Weights of a small transformer language model: learned positions.
Each number is 128 + 32 x the weight over its row's rms, rounded and kept within 0 to 255. Layers, rows and columns count from 0. Numbers have three digits each. The size before them is the row's rms in percent of the matrix's.

# layer 7 MLP up, 1280x640, rms 0.031, rows 1064-1230, columns 160-199
096:155148101063161160133110175134082223091136153186120184208137157128143135125120131125124107134117124115151152098130129116
091:129136185115170141112102090116128136173147052161115073161110094115096081063141128175147087171091112162084116130086168171
091:161129136145145115154183098140151111167156125127103082171122115147073169165139123065093060132115189146120113121084095113
097:143136092163158118150072111097105085173191072115170137084062174166147097123128153131151055124106105072098126101158171095
093:091150088161094116092182084121117103130148135114103078105133101156152165147095182094202057124162120121174091108148153163
104:126052118147128059061094156127102122108160178142140167134097176132104207137145175160198155198152154105137119118124111111
118:141138101187124085183088129138155123156111060105105139189133179096145124128103096087109151150125118089120082179135189149
107:105161163136140148167116161155124103110059088129060130143151153120104131120158100074136125105150104068158142161127163109
098:102164156120121139098097181166118077128135160118144113127163144116143087118106213128089096155133115178124102097155172109
114:118109115136122081125177197188147100177162100171129081142142084146146162074178154218127103151163092176110171150116135068
100:100097072083151136152151121084152107098190109151120145098124111121080173124102111115169134138171127109087083093092093081
106:181127133120110141157195178125150099083151147181096093084137107121103164078195074150118111054138117054147086171081144067
097:091136107150108187147166062111116110059072138132122218244146110130137122056117132167079130141093143153129053157162128150
103:084139092127139123135136084071091133107104126165123184110144123043113138118120161146113162116147108110176114160116146188
097:155078143152085100100170192137154091150123125140091169227134138177181206161155098190118091144113113172135137126134079138
112:211145121128131105154132115078163091105168168098171089137164110144118142126145094105120148138126151161163094091166094129
101:157142111141214140122110115163106137110118171148185168118107115147111058052128137157150139091145138108094099093186178126
099:144141133108098129184120073154129162133136166154168119139123146085044167202187135140075100091111139127156086163102135128
096:169187140095129161140127131075111151140104062174151199103108090149174119126135102122108123191159137203102228116140103087
096:128105171115152151164136126149177113101127130138073176199146081113106129154093113114102084151123108117114187132110121091
099:105130138128143130190113108125158112148134143116086113073118143125109115127197176097115151163067122123160166089131168143
106:146135141148123146098125125152172132168155100159085175145126108122121152135130134094134145123044129157100090144082161177
093:137116148103073135143108134139181142113119135171127167137181168071149106037094094125125119127080150129144201143073134112
095:186137155123166132161090161086170131083154086078097124137122138130138129082068084111197146138116112113148106164090111069
106:150140188089094151101115175153146123104092130145113066139095140149114159144152193105173136117155129037110132073135159122
100:105160116130119060092061111123111121176116156160123121107118151104087100134081166175136165146096159147116140126184165120
090:119164117109111135116143098079109156098100078143137149069139164116118077106128142093101115162107180149102062118114078119
111:135114101161164163130100092152106166131178174095141123136107166129163137145147123103117115099115105145126172161136136083
089:124123073120119071166172217166134117092140125152103117052100112124119110129113089154125149170099118082134128161192140153
096:116152122133162125059111172141123159118117063085118118113118146168150146108110108170185090150105102077156117135087108087
098:132134105125127120093182164132076070168101126153162172147147176169164109128113163126134109053104119134102145120129139178
093:102128123093095152082139126108091156086148074127110155118141171130080183177096101105140126146164115102103097131136114067
091:157126157127189124180054128139117175133109098107156142162124131083093115169134087152123120093111169142119082121129074118
092:146159140039134154148169175158144088124187134105045111111133115147113134077142069112121125149148138154148152053122127089
095:153126109130178081151144151138084148150107037156120108147165124070168106055133108091116115152109181140154085216118034122
108:101081118200109110123149197135124078136120131121180137097103128164135112087134085126154132123115173112169099218158093158
096:116117143142105197111094124128176129087134127113111071155172062100122101126144130152140080134178085139090127129138146136
098:151186123112122128190098133152105167139115100124051160127117182127129105136164163141141139158113088086110152100084175211
081:110163108199177096131183170155142180161114085099192138134111122083158049089104120138118155097178142178073090230146071159
112:077154139197077160083049191149133159119074106091150119130132160086122088188132130083063132117117106126153165097124134145
099:215155185130160155123086111102103133037119150148159093155125095146123102118122090122122073145148115084164155127156142063
096:159118076145102138106138102122155196148118146099120147104117120118090116204113144153090103147187120076117187143120107092
098:068109133158074167167153119110100081194117124123075154141126124137137079101105112109171156112098088155101106104150117128
126:166140085183092073091161154105123158204061105091148169135169094127151103123131117170100072122179111080135114100120177121
096:130119128099158164088091122130164103172109099176138144119094127161102140101117094096136073104120078160177176194107153093
092:118153157191126067105106170067182081100119110079172159062109154119128146122060102123132086173109119091100127129080114070
092:169102074160059130077111148079181069172142110164132104160150087091203172106130161103111114101166160216130139153105125143
097:128130119082156119144125101145125124108148099138116103149133163110147117171100120108131158166078145097136108140136102132
094:162108174195143123179098106153123122108189101129095169190110068078127082093112120148149122157134149156107080123123193107
098:084135099114117126115129114149084112118164105107153108118161161166121158103149129105099169110167163203144157135176115088
099:121078198096107156111129128114137134146097155061102142085156122101124069158145114122155120122152110120117100157155113120
096:115149153122103147141129143192121170132098151090110144159115138092119080117136093092156151124062160124157167125132156139
100:093072153117073146148137103171116116160122088139154152080075144078074147076174106103129139134103156076071138089154129236
106:142123105182128096138195157036155129104098086145150118237177141085085083101080122071129045117134137105064078112146078168
104:113077118117094118138115110120210104175164117090127168132077117101191132101134154180158133151185135103110179186108146163
098:133028153082136109072149136131153116130103107103169113124145111187081127151149172110163105140082145172211096074138125074
110:150133146121084142108141137102099127156123115171145111131144143101109199125090142145083140093159128132129096123117086175
102:121118174145109103120190167085159130117025101149103162104123179110120127131149184119104146139140140194190144081177102143
099:118158123178126177119112138081142188126120161163088113114150157161111084104166148126135176122134134121120144129087133165
101:108144134078199124143117131128139087104112153125123171095136146136141104165104092129129084117169143118094109138117173132
109:121113118131136129142107151160108133140113204120132115089141163112059145096065154168135188073108123121141182091098138116
102:130104093097101158156135116113111162099085130096115157099155099177084087097119120123141131102072118193126221126131099142
100:175134164174113113166125131157173152161097110185057094076147186124129099074151115127137102133059137186100104116124116102
095:100137134141142142096122170131133129181120138143082086229159170145090103173114154106216126113149113132149157136116130108
101:126086134087135112107175131126126114138137060078116139126165136151108108158147103108149092162128116135130186127167088119
097:188131157099132124135106109098059142145129104136134104213134079092158117134110122103082101161099215159162120122119117160
109:138175091167140130081149138159130120109129132113163104153180112133153168177150128096109138111137146101145187145131083140
097:069167148120161145101125109130103133096153158133158145120150096128088075170083154056192093121141103151118104102126080139
097:118050092126118133094149113150202146125129115122095168092154162112153114097109120136151125130106103101083154132138177120
099:169077087117213151162129107095164103170091073113155166160162123042074111136094155112103130142164182146118163148131055165
101:060123202177094115106096114114107133133101122111159125104132190071118085112185130143106077122144124158109121133101209092
089:072133134212135165150151171098141171193149134129141125166184082107124105160139137112148109180134102175078075121132113105
111:145140099131100142171144098132165125126102167071104166100100107092127134156150100079155113160149178173121140120127118154
109:070140181143124174142158077136071179191116149111081114143151149107145127162165114158162076146151188095125130147145162151
097:142157113080179098161145151072140170170143159175136155181101157115133140124136211156137152129133103115102107161159125078
098:081133128147155183027103119129150134157104126145180091106145120132121105097142159139140156116148108131098154094094108120
102:153165118117132129119128105136083121211110138119191169172137109156081105159092128142173070181064094087158106091113113120
102:213135108189172142176119100096128154110133121150131101163134160123100139149148111155086128168123084139124134116182144095
104:137142120155157112133155124105101147185095128082163145109097133139063110095097144130144106116134055127144060138121129132
096:116156119164166129121141118091144107094142188134121166108137099139113154090153146124147105112109128074078146113124161132
106:166119119151123183117124190124178084146171158096151087117083139090069139132143137170105191125122116156103144108222143173
109:188148092153180191141152108151111131086106093079187147082100165222148123113175052160143148139149202096160051076114093176
103:117112167113129178101162113108121142135122100097117126141203164162153106120170141156128160129118108102106145138136083130
099:109128150121111135092132133164170134074091119155095074104132065148149063171110144165108122117173192090071121069127155086
106:169121137137146137157138161225082092147063117149109101158126166154122114099116134123188116180156109105208130143135120107
104:120119131103125155110114154123131131094081153212127083085130183163142117095071116186093103165142097158120127090158122077
096:172125122118133126118122104113094125064154097124117083087101144135113122122104089058161069130142156135102139191125159162
098:108170090151125138114145201109099122137108097148198097175101176149167085186145195169123175106083163080120142110117112112
098:173114090166122134128121109113089073162055074084086067168128160091138102151114139109150131140119115112131125090142149167
099:153131125133143102137095166188122138183149059148197096187139131168133152182119149104079153175107041124114160122128092155
095:105121082125165142118090134150167095122155071175194133137211089176070105160120154120137109173063140198152101117182184127
100:043154139118114082120167114076148155147083155163159162068089105132066148132146119118119134121123164118114138143133154128
095:124139109102096165146143118112125128110100141130168097156142149133093165097193174088164126142106123113150138075102090159
099:184138094156115168121117133146097145158106085126137123159160153042147136141075111143152121111112178146096113129120103139
103:137108127158082140112143123177149142105104116107155142125143137147143228087141163105107135131141086109090166130152119109
099:143151102168105130179098125110090137116198141136185107134107131089163132189172122141209090137144139145208104127131122167
093:115122170176095176157134141117126078093082068194105211173123142154157117080146185115148153104167150086116092095114147149
105:136134127138100068147116131146135213126129130128153072170148120185086116099097120171046167112108147114103147188121110141
092:195122111090109140177134158091143172182110129173089149149105116140085124136161133108102068132143176056123079092170144161
100:131157146111110184076154112093125121175101090140127137143118067147165133134140187152180102103105143152162143112144152009
099:110142071052150109137109141059094145123186158129158103101223140133141162162127111181180119106110186112162153185186079139
102:072163146115130162083050127033106134185160145144122109141072173075143109083128122056142134113134093070132136054110131191
095:088113118142095111165120163111212139096078132165168163114106188111120121097080096121076139217093153118070161105177090154
105:105140124104121105162071147129072090083143156173103118153095119086159086116087152084174095072099127054169091135146081135
099:123103161118152086103059205128152087107135103084159098183117125166093094114116194165145094063100163088166101099168147179
093:097073147157099169149140141126162105131169134110132176175131179119110123146160189155110161114141079135166100138119123203
115:140148090097157083119177087134173140178092089089123112157144170116130163126106148167129159170164162146123152076170148136
096:123115106165101191139159154124093169134191076154166128111158143162127126136167148129151145255124132110182157101103196112
096:146154030149125173168103139111146148144159137130109128132100176070112152108158097089137110087140156106151115075180074087
101:136155107160114106091097180120110122106110148104122101153111098153173142096092103127067135158175159138094104051121119146
099:057190122119113137172131078117166113121120145117153142097077170166161158151197171133089135132137141061166136153169120131
097:122124089099175122197089138098137118147118070124120105095108082138131128113057148193150094125101139178114138178116114121
095:157105138188126114120145152118061094184141146164135140063045073156169123137129082105131141195122120126130128171173138108
096:164105146101161164153143058044111110118176152132129146172152096100134064100163069149158111093151125096136087163092153121
093:131194165135123155133133041097110098138099142101135059153177136189075123120177162127173107189153127183120141153172132099
104:161107118132160158146104120110147074139129158107153030124136132107090093151171138160138128153116082060162119024172083149
092:071178122108136116153150126098080112113070110137099140181160156121145105187127093122102063127119113115122157069128133148
093:163074098130145124100148217148131129084108170166128150140084139138166121182169104151141143182143144156113132173124134092
113:120110106052065125151147146128150134119122104069206123135165141156116117174068083201113145119136111148078120132185157087
148:100104171120112130135124101119150197099096148154138143188095131090138097137091123083149124194124115128165104172179123148
095:101117129113100160154099151074120069097143137085148122140131101143116177135098153079128183114128128165142116108199110204
102:110126108160044108131171144146138089089117146147196089083127140142194185126137105108221123170161174079144133130163155098
120:165077156105170074135100208109157158112085143116116165141132123171169068158137158060166151116141071155174107101167094131
102:146146234087127121124106119160162201079118151105113128118076110083174146094115122143177187149148113071096050116147114116
094:177105096123103132079129132184106136134152155128124163138142133107201065128140125150129119115141175088134131107128154103
098:131092118147161099103206146169117096151111172152142132207148191149142055191177118101103152082099158121127075132170122092
100:130145159132052161155165128113104129124105113113201169145065081179159122089184156145112202107125094139103114102138138150
095:146150130136086137175105173137144076125125140096144164138150116128144146120112090150158144158142086051181194154080132177
096:115151120160056098083087072109103109124107154146077076152109166141190137169095115132179111129145152113138096116139182156
097:146138145110081169171146122129136162138100150123071086197154103166110143160125098180158116123136177114124128131116175102
095:140111150084158185194087172169172108135113161183159098112197124116168107070130076158173100115110112140067130151136150164
096:171135120089178127106159167133150101070185124135157161113166216107101120145104158116175149100153086118137073102128107087
095:097151072140147197168186121104212106138125108168062091091093136136100133170144146082166167123156142050192119126096086148
113:107137104073147088108142108177119126122104078108141168145113190171074116083145092016122114101126134184167064118080123128
091:126121107166110127142101185085164100091169144136142138131143140170149125150114086132204139082142078169144144095133144124
124:170134120129127153147158076160153120097078149081110095109133145105093123131175106145109212120144161103110132143142144162
097:137122070148094101118170142181135071146110168137163137140142107188120167103170119095117116112105178061090149127086148142
100:156152095198080134162110078159105160131084103129095096160117079161132154093136165125145126106079162180074138085120082087
138:142127093127126090134176088161169161138116099149184089178121127149121105114077080098115122113155134110106194140131107052
098:138130173168128108147179153131125160091078113165138098137146123116090148097115159159106121110133126157133140122120147100
105:114136156183102134135075148114149108084157210090105148093168118135154113153118109128153099161153081120124120171107099093
101:068133109122137241101093106122119097127121132137128142128114155130130082123138189080143076181154099133162161124124132133
097:123129103151111146137140119126131082177153082082053151187089091163147068123140146117091103153098138099174148080126156145
095:137129084087150137165140170075094121121134088094122149129152118062134112092155135092164151110198099077121109089151128119
099:134142162137201119127123070126096127161114119122071127076097156128119155123127071140118087160160117163177110084082150154
099:149129104123088152164166127103131165137128141138114075169128136076151075176115108144118159097126176165055113120120055156
096:079100143091172122154096170125147093056202149151117177154124143058157116162111088119060121067127131164111111148079104052
108:082074090153170226120168108100147143142119113107111100093144104125100130116141167175099112123121120090153148096090117117
097:127160140100108135124134145097125152121143085124173130146088092118156086106058122106102160119109117115164194103082128111
097:122120099099114125140096069178185162105139144131129123112121091165119126073133167122137140090122126134135110131148110121
098:116049116185144130111101167137077111076116141139168117145158114105123134145128200140091131095106136091104139101166160131
097:158133130145116200126138111117106087133104100112129131062110110152087146102079113086126154137111200101158184141055104172
110:097100149110143137139119145091093182113113093115130067150092094116188089130132140097136148171148148113133114139151164097
098:074133048110181155099105137100127157138115140135126166161123170093129140108133142087156057070108090064126100159137187120
096:173161194117161106107069083147155199084123092117196133074132156157116135097124084118108180121161140120122129183116134112
108:189095076157143146154119149187149112128135096164091080135106105113134184069169138089125116124110173175095152119131150181
091:133169083049108093108102139133189071180098200130076172148132176106161074178099146164102134132139127126053119120109041135
099:165126099125185106108153106125125055100156103136163071074160094171093134119188155153127095105160143118134082071081105070
095:132120077118138134163125151141101178141143159139100137205123171143134075108092130120165139173140146128108110134180156157
098:128139083190149182156115166119116154140141100110131102095110081126138093103117064201105171083146154095140133084130147218
101:157116136151152132142130145077089079098123133177072149143111098133061148124091179177139105142102117132160066108058145109
102:160186108132073194150165161120199131173129134126125147189161162078074182108143201118119101110094144160067089146137081103
099:138135086142115147116109072145112097117148145112084138112152126158119139120098131176111156134105087193128178091143158177
096:095163078188155104083105131081175182157176106126156213140125108066144043180121117128086123138057103145131072156132145089
098:162070084165127163110174160179142177109129122123136135100159150096076235090131143152111128119158165133153102149167131091
094:119123107085140082134157149150091110107113123128156167141102147111074130129142131099205113119117119104174112093106137130
101:135102100140079178125075087060158088095125141109105118133119133102111087146080162131205145174111127146117134096147165164
# layer 7 MLP down (transposed), 1280x640, rms 0.031, rows 1064-1230, columns 160-199
097:154122133161120084100054085093102126134168173142087192106179073094110131113135095113050162150122094170144161114128065162
098:158096146179100116111084136142167123199136143129177114136179169140106105080174117170136109161125086165121130156161099133
098:137120132149096126156119146098128167136129137151092108153117060142106166080153202143128147116117093095156142164131126106
093:174161090042150173180179169122194140064136186107107106130127139117097134119113165121143101168178097115133093150153145139
094:130118146125110162098132052118104114099143148128089106121113138135118198122126107152077160123133097130153160078152100106
100:169099178146105144138056169087111084079080141137176126182109131125109144139143116091115145086093195088148195128079131139
116:151128112145136126087119115107158137133129112110098076114096133109080102097085066076142134141086095052135073178086142123
103:111095144099121112139120100139211124128166120113131169166121107133085143109113134148129115148189113120183121086120165153
096:194085196131131122117122069124075169153107159144100071128165102116099150102197176106097144120125125122172135126151120087
101:098074135132152174136085197124105181146107146118146146141113150153095182107192139097123104059122055189180156068097137146
099:164174136154059198125142114146098089122156142111082114137099141194119074077137149116095125156101160075105106141208158124
103:166142154094190163122160139070112112137145140142130130033095130148077114100095105079164093120172183132171154102121115169
102:153128082126136131100173162090130120138201175093113083164158158121120145162133130175124082059102076185131185166130184117
102:158179124191137119136106157106111108135126152124137109136103147116108134099187110106118148161117131080113070188148154104
098:145107084105167171151154083096108199149156098148128088091107098057121135123075159123143103090136077154141134178095108105
102:130080133178108154149085109129111111111119121150188085111160146178140109174153152132200127153087094178117167146091048164
087:167195144112175138066087098140171123099148177121149113124137109142105115096167109113143104149147139163113119145163095109
096:135161129137068129162122144069098069108094129169122118100085134116161190106156154064119135178138114138150201100066075070
100:161115114104117098116087118123135191135105088108092118085115125063095160114121137156147095136120115178116129154086110154
095:154037184096143150103147121150095059170131168092077109084097126116139183098133126168111104170149110082159139199160084179
101:115095155142140108114084140109138060118170059200071137157092027137080114137154171142137181103174184093142228152116073171
108:098087120168131143150147103116158121131167149135162178139154097203169123132120115093060132157134130108102121117162088156
096:142153165141160108102112165144112145167064103178131180091136087146131137086147125070125088133112118158096129044074148141
095:149092190124144156100073124130113154122091099066105075093126085177166045133124155156127119144134170095113127107097146108
105:105134125187155138161156108080122124100153101109126124154106115094094089156165117179057194174130091166146118138150182135
105:121119145137145119103143215178166106133151153103094154131154137117049165128125118154134105154158080129176149161111115120
095:146223138108087146092115184118122111157158187149085090112121132134115120159172114095163137087105136154136139096064118129
107:115132161132073178086144092085153121162179165126082182183092152100131122147139087077169143119149105144101150109102121095
092:111167150088110111130151059102140142190140161067114179164051079131123127146114173102156115060102177130145099088069161129
098:135144146130171051083181122137145158126149147149153172096104145180086145099081101149134094106138095134137081111149174100
096:119131117139155162166104155061155174143120105114126105101102112123144140133137151103117133108116113180131153110140085059
097:111196125151140141182113132137147105112158092095114152121112148065137137155106153092069189070136110140159144109131115113
096:101078118130128143114123169158079123096135128133173104149137157096113072145188132075158123115169145064123117153107063083
095:152159086150156075165113112124126128130080163098141143123138165101108144127183192125123167134128181126132110179133177066
093:167087105133161061084107168100063133144041080123180106191087166094180111141117205052116123173162139149134173109125100151
100:200127115138104139149140097150120170147078155160181172120095154159104114143146171133083115126100124138099096167149133079
099:071082120172233058118148149094078112153113160109099086151174153101150129149193197151103115216164118111086163112179134150
099:066157085152099126171081124165129127121178076143118166124210110128108122098137151147217094121181113144115147225162121134
094:102107118148105086119075140117147130108168077170160151117084087084154108088178112084113166146123110187191148157146143121
105:117134128115157158140052156156146132112119139180080088165129103153108163209154160121126107130109100089162117185121131094
104:132150129120154136089113151152131122157093162155162134116081157039180155157091158131054167155151124210135081113112080152
102:091185106110106108169124135126111126129131128131079130184166175098176129123107168087095109096156126137164149161145152102
093:172141084171108106129113115128082091187183101147120126126158172140164092170135136061139142120161098147121086141097144148
121:128154109159144158115095130094142125170106127101110120091162102114124120098114127172134119120163134119076182169120137154
097:122124128092133078137123167134097142077121133152148119114141108176113134146191104153146188137152153111122113127086188097
093:105127202166187171145074174204121162144141166142136134077136111150115053154122090065139159166147119105113116158115108072
092:172126104120100127128168109127080158107105078136147153186061131081101169091076080131115163129122120107067147126142118150
098:127144110119137123144114115149119140126198077136161126094133170169112166141096134125145137170132100171160123128157132074
096:079113143116138128178118085210126133087109131140124098094149141093121111099119150141107113118074108134118124127132115124
100:094103148188085161156142107083097182172142163094121152148144104098124133114143076144125158128104140177137103118174092092
097:146158080173156137170132129176135099136149147154164101079169128124126173143098093176088150127115099095120110087178142120
102:126110175120193139177119096174089189122137112087120126137168102224126090106124134103112097128137118135129086140126126133
103:120112067126162173120159173092125118111188087138137148097113101156230087138092028129104127147130113138109144115086140140
106:105107097106035057137107135162080089142112056158094166113144042151090117124164118154085103141129190148100067096136114159
111:093172142116164098168050138103092099117088160178137141135118133139180133140133114094091114135133163149127119108122118125
094:155160148155112146173130154105158190038105114179071127124033087182144101174100075104123072118158167106118074168180118151
093:139170123136104124145156110093205133094117126112102158180148136139109090140102184088177142164087176159161124118139153140
100:136118083097144113140135179135136143116099129143053162138136172100051197166097097155161176060141109140122140124131111150
099:128143186143112130104051115128143127150160140101122044153108124144141127153156063072143123171063096125186156129160158148
101:129174072097117122134131145124101180111121102101127104116126163128138142127172128120148154164106087157115173145127102119
099:085132119029143066193121132198156145161083134166121166187161150150110083148092149112106144149169109153128141103098123146
103:112109103158145100113159128084133137134144151154094106132129110122084119123171151154150134093064113141101163143115056150
104:156121118072123132161099072182088102193121203079111158077139117074133055067128124129074159164046144135140133094107183192
099:108163143094097113111115053146123205120070128121136089139113140097152099121087127143190106134157138105086129138077160108
103:131153103150170134079170154141123105162175110113188146145151147124170184123120132109107145130130145138192105141130132152
099:135146147116140169084135108138051125167134177123152144116075158137124123113149134117146147102138106137119131196078112160
095:144126165062083141181114110145164102114115194163070167156146111162110126084152181089104133095133150124084071143103186113
102:138121141122168128091101153107123107167085186069182157139134208099163095119068104168114089181103191142122131119127174096
092:132112142129126081124095136128132094096135038064126164141129150170132112093101149137158108134167078174087181146127164156
096:119116126114164141111129160122133067153160108152145098108164150134133140130130137164134119148092125138094128123134137120
099:164133132130148123185105123147141166129090089167136088097126087142115098179136162117126136104129138132122118163169102100
093:155155142154203140168103081125165138105124092155211111140078130114128100159102136119208125127104112097187161116105094079
102:148110093102156181103152089184176123153139151118180159181111121148121111051085144089078172197161103115137117145115094132
106:091109110182176162144150106112121155156139133145105089116126104093143122206150131140107096072076140164119196148073131142
095:146138073122114098148141123117102125135082147127121113161146125155103166115157145117114136143147111103188157071095144067
094:120086134125148120125130129117120239131155133094174144115121070138084148055165124102093151194079122109104106134176135089
106:076232128137135078171145096127085133128122091077111054108157096139109088129132074145132148156070122050149108142092115180
104:128192107173141093120179151128076162159101143127087114144162093112116101146134138120093113095080163095123147104144161158
100:098080114124131100131127133120136113097089085125115149084088089068152081182107158159087192154122129101148169111156103124
089:117114125065120126152083109069195140090141174116130095121156092171181122087129067134088147188140129139117163139204109168
104:113107133158169156112079120125051175126100091131161131094111069067145141136175129111078174093145152121127113114077152136
109:133100080128155145128125107090197134089158130101107160086122165152114150116155138064124113139182177085174167110158137140
103:117134138086142156126170100138118106163192062102127130154081093102135173130141134122147153145138093135081142104145149149
105:128183137121104152139109140115170148060116192103096147069085105137116073142098111164090090108101168127127099153112119141
107:088160125121215172129129147128090119130138141104133091117155181107086188160141143187103120098144057100099117148134165088
104:157124110092118102096116071123132126180095130154119094159156109141154117123147053112145095153127098151100129123151172096
098:227176180122127086193078113206124102168138139152186094083125133137136093140096160165130130143161119182157164116146142135
103:072157106118092132058086088121118160125158179131169186141126183145154168153128146142080120051119097093121083139162129120
106:147117113142141153145083060123116158191198151113088112120040122136132104120102196138095201120140183014105111105164099156
105:104117110171128129143068099090161123106165059135045120102120166100115207076163081116126144094114104116189127127153103167
099:126153119102077111111144158100152084146135120116075120125097179153128217095118160146109137127138130094146145148092134101
107:105124098107081171126143090155094102174101164093083101106051148111117178116127086089120169144087097093094097147118145141
099:111095148113125156172121141164086108061109179151159122157119112150117112121121149077112166126131095142081093105118076152
103:112122106155132149119105154087151121101080096055115164173142103103118115155082219129133102158108135100110170168178115134
105:102174089091094145147188061151174138126123157128119090120120124160095154147086169126145080141134138113120065092107170120
097:170105134131094134092147135125154145093111130114110116110102049108156085189136168128127140068148128123141068125125142098
098:082085109152133140130090142200146106159128084079147119148155134107119082114167178146106170162124172078106116070073138135
102:141177093136112120116123130113103107147161147058155152163096120147143139121121074121164134162117130151094100097113127122
095:139060090056156089100132122121163177163106130074132137138217126165110159138099136124190125149124120203107094087137151139
102:118078083108088104121153167127160149103094151116148164094115120101080127100207230123188104141151164136131063107065119157
098:072094110168106136163119117160174113160146134133152167152156133183098146148126155142137097154196146159119116119135119111
103:108097115132113090128107182163146122139115140144142124126131132144118140180213167136103086127164121166126075181183126125
096:162117180071119067137077114156116094130113113054168119110137086099115106104115122100149110167112175146138146164172136100
105:076143104138188130163159122161167117140152106135076184181076110127140103117105112169189134161093127097127161085177146134
103:076153156113176118170123111113147086086107137077136048109059082108198127176090097143102109130137162105175121118120091124
095:122169107100140142113185155177145117092050096156131159135121153157168086162129063032110112099109171104112135163096141181
110:092122119116161121119139149115143176126174134159102128152156127137117138089106064158132123181090119135088138133159136163
104:149166123099186151166100132133101094148107195078132163137178142076125137096136134103134104095117118067205076152132101159
096:149140187138097059117103135133120128067123096115088100112138099116134172095132123112135151065143130099128126087089098130
104:157124181099122067162105158184127109084130133098085058134171136255159137071124168108099096134125115145138157117130121089
103:082119158068079144122165134163127141135087193146117093110112119132160089186143132182077141133114138144098114105198151164
104:199170110124172195118160155111142135123143101135152179148149110116132090096116145132156160145165188144130099154116105109
099:129095062121099139137158116141152122139150128158155124108148176143147119145113080052153161140111133085134151075128173108
099:176105158162110072162176104142076154177150139131146120178146129153171112099113145163130093142152105140068126172143147187
098:112113080153112133095162092135142071124171072115154086137098168077124100172110063133147147102105133161137129144106122152
098:176157161098074150097073082135161130104118160091137153126093165128163128092105124150116068117087119185105149126119130115
098:157116167114163155125102142098100107144120157127111147131183102079141076099123118146173118124177150143103090124146117097
096:117093157152117101172147155102092156119079121155134160182109119123210056076136072086136141154117127081130144143122113119
098:122110172138174093159096077110135125125072156104129072165137147145182111083132190166137089088095091062171127162165128137
148:108110148156125147163176102124092151089120146189123155145113146099154131120057118119143160202081088100105159163161177144
101:113162158118111092104101153169126169160106089080117109175107128086097137149123095164099149103106133180126111170115103095
104:122146065170085130150124170174123114138152151193065133047101076102104182159095098124132161080125132160154167074069145170
115:115194156127132111163123156087115176106122143117062172082112117160155124131104167159200203105075107163102147155157047144
095:185159122169152111136088157125166168170151078117108066170156149093088148125121110187106061154109148084134157106123159113
101:105146098143076106052128173087084117091120113134112105113129113170160172125116091064110129139111137118152139120101131088
095:115151115122160114110108151090127101149169143184075166106126148118090120153127108153130167124146115107090130128135092076
101:119139167100130090091099130158097087137194110138106164144075057144125150103102113129119110172172102113127088144103149154
093:060137135131140153166115122114147132153157125147084107092105160116130085106156120155150074118118109115083180097109149096
099:144189142082136078203122163136114082083174157141153177107097138081138141109122195125115157034122122154143143121088129099
101:202208153137126128189125101151147158085117199123123146040137116176160090125146116118186140152094097140097162121101165115
103:223159140133100117103127137060107157130161087129058107123106137092098130169163126145099141093147131097145150160083099160
096:086094171162119047137114130076151154119165077178130127118139120129098145159113111171129120104087186142109111111167136167
095:136083158140153128052079073121125111195108154083161050175146133123148139143114110092132193122158146133128110124127120107
108:097108140190090150135123171111123083079090133144131111060106145143087110091169154119109112134118065087101165158109160128
091:076130104123128102151142089125149131135090144094125155173130122194075125111097057134144104117136100112159124072143150122
103:087050162092103096109079174139085114129116151139080100099122116106128080143115133107142097148130100110159165103112101093
095:160109127157117133106115136165059100116075111152138097111151122082119138199213117137140130162141103119098150116101192138
101:073137078092081169143125187075124114124108068124105125221125079137128108137083141143097073152156129181062100194172088170
122:124119089120129058116145173089130170089166073110135131093113150147110118132132135094099126084110069110150178112091112043
098:134133124076154139107121157103059149100113136097152168104080166138146153087139088127098143111174121096093126137152158058
105:179182078136155120136136203154097161120190139077146132090166147153128166192158076120149104166122094150106164122088149147
103:154177140072162100159171124155088073129133118149171140159136132077096182151064136175071104121128121060149097125131124109
095:172137132090081119174130126147119089135120069115095174233181128148089117181170174130108138123128122149173073122119151115
103:076106131099209075199118131157080117198162187214139157081135088130084134045133103177141127142119123102129118093098169163
097:172114114143145125102091119096155039137122146151150158122073136092145156122149147098115159143114061120143143122167169081
099:122077107121134123095139099111108114143082124055127132164183087181105165171128169136136094167116132140153070175109154080
096:069127144152085136155141143120158151104144155168080131189101148147168129121106113128078161132083170097122124160104185109
105:133174094135125103166172171100121129201137121074140212106102082099157155123091188161098076130085165148213098139100116138
097:132133106114095131146171112082110159146190117156060151138089134120109141181139156104154110168151128145105167070074130142
101:132089152164182094088161153144159132153140149165135136174172153143176078130063131122179098071154130135171161112158130095
092:140170120134104149121215170145158173162179130161079116124105162122119139061155126055172093153091155093142158106148134064
095:154121148074161187103112194128137111123123125058107194141101119161109078151140118104115064137088186096133136127118151134
108:164141092111082135160099145149090123114135055096137080041121132114102183143129103223147155157146173110159149116129135175
098:068088082151119127104136128177089147127178133139110129121087103174079155104095153148175125071156114140146123097085114152
103:119170144088100142147096106101111162101146135130134083143134163168076147146146089115147136112138113100123150160133145129
099:089117085145128110073153104173174124108156198064181175150103142111125158100098108106118117132167140086106136147118151119
100:128150076138140125121090151164184064148139108134142129174187133152105137181146120140141157116184193152126121130115141044
100:140076121132148126125211100192120106091084150139159112137094068108135113109154185129100085093047119113190145111140144134
099:110142071113173130131139082145129093120118130156136141151180123115068111168206168095098076150157151122127139146086141104
099:089183134098147144100115127150120152141082078130164131096133132203127124110091071152151097127128123123110039090105130103
107:143154092195147101132158131093133103085147110178096156086146131074063129145114152118147091146141165109112123119118111146
101:125115162188090180160084084089104067150125097081143138125102080122075114086179129186100132173130137165132105149107134097
098:141115180119169148179135186123209157132056085080157110099171122156118113148139121126135107146127144182164153139134089087
088:147186109088169095190102091088151137130140140116136163176112120113128145088071161108156075131133100143176140159132156112
094:078076087121099123099161148116122142146126190174159087134170145073121093092131087131161107183127099137193131093158094121
098:086129151201117140088112086183109064162092154078140147168189142109108118140165104133101155122117102165101122105175091125
097:125120098106164138159138071140151159159091082111126119109097145158102165141062092068105090096150127203134169128122083060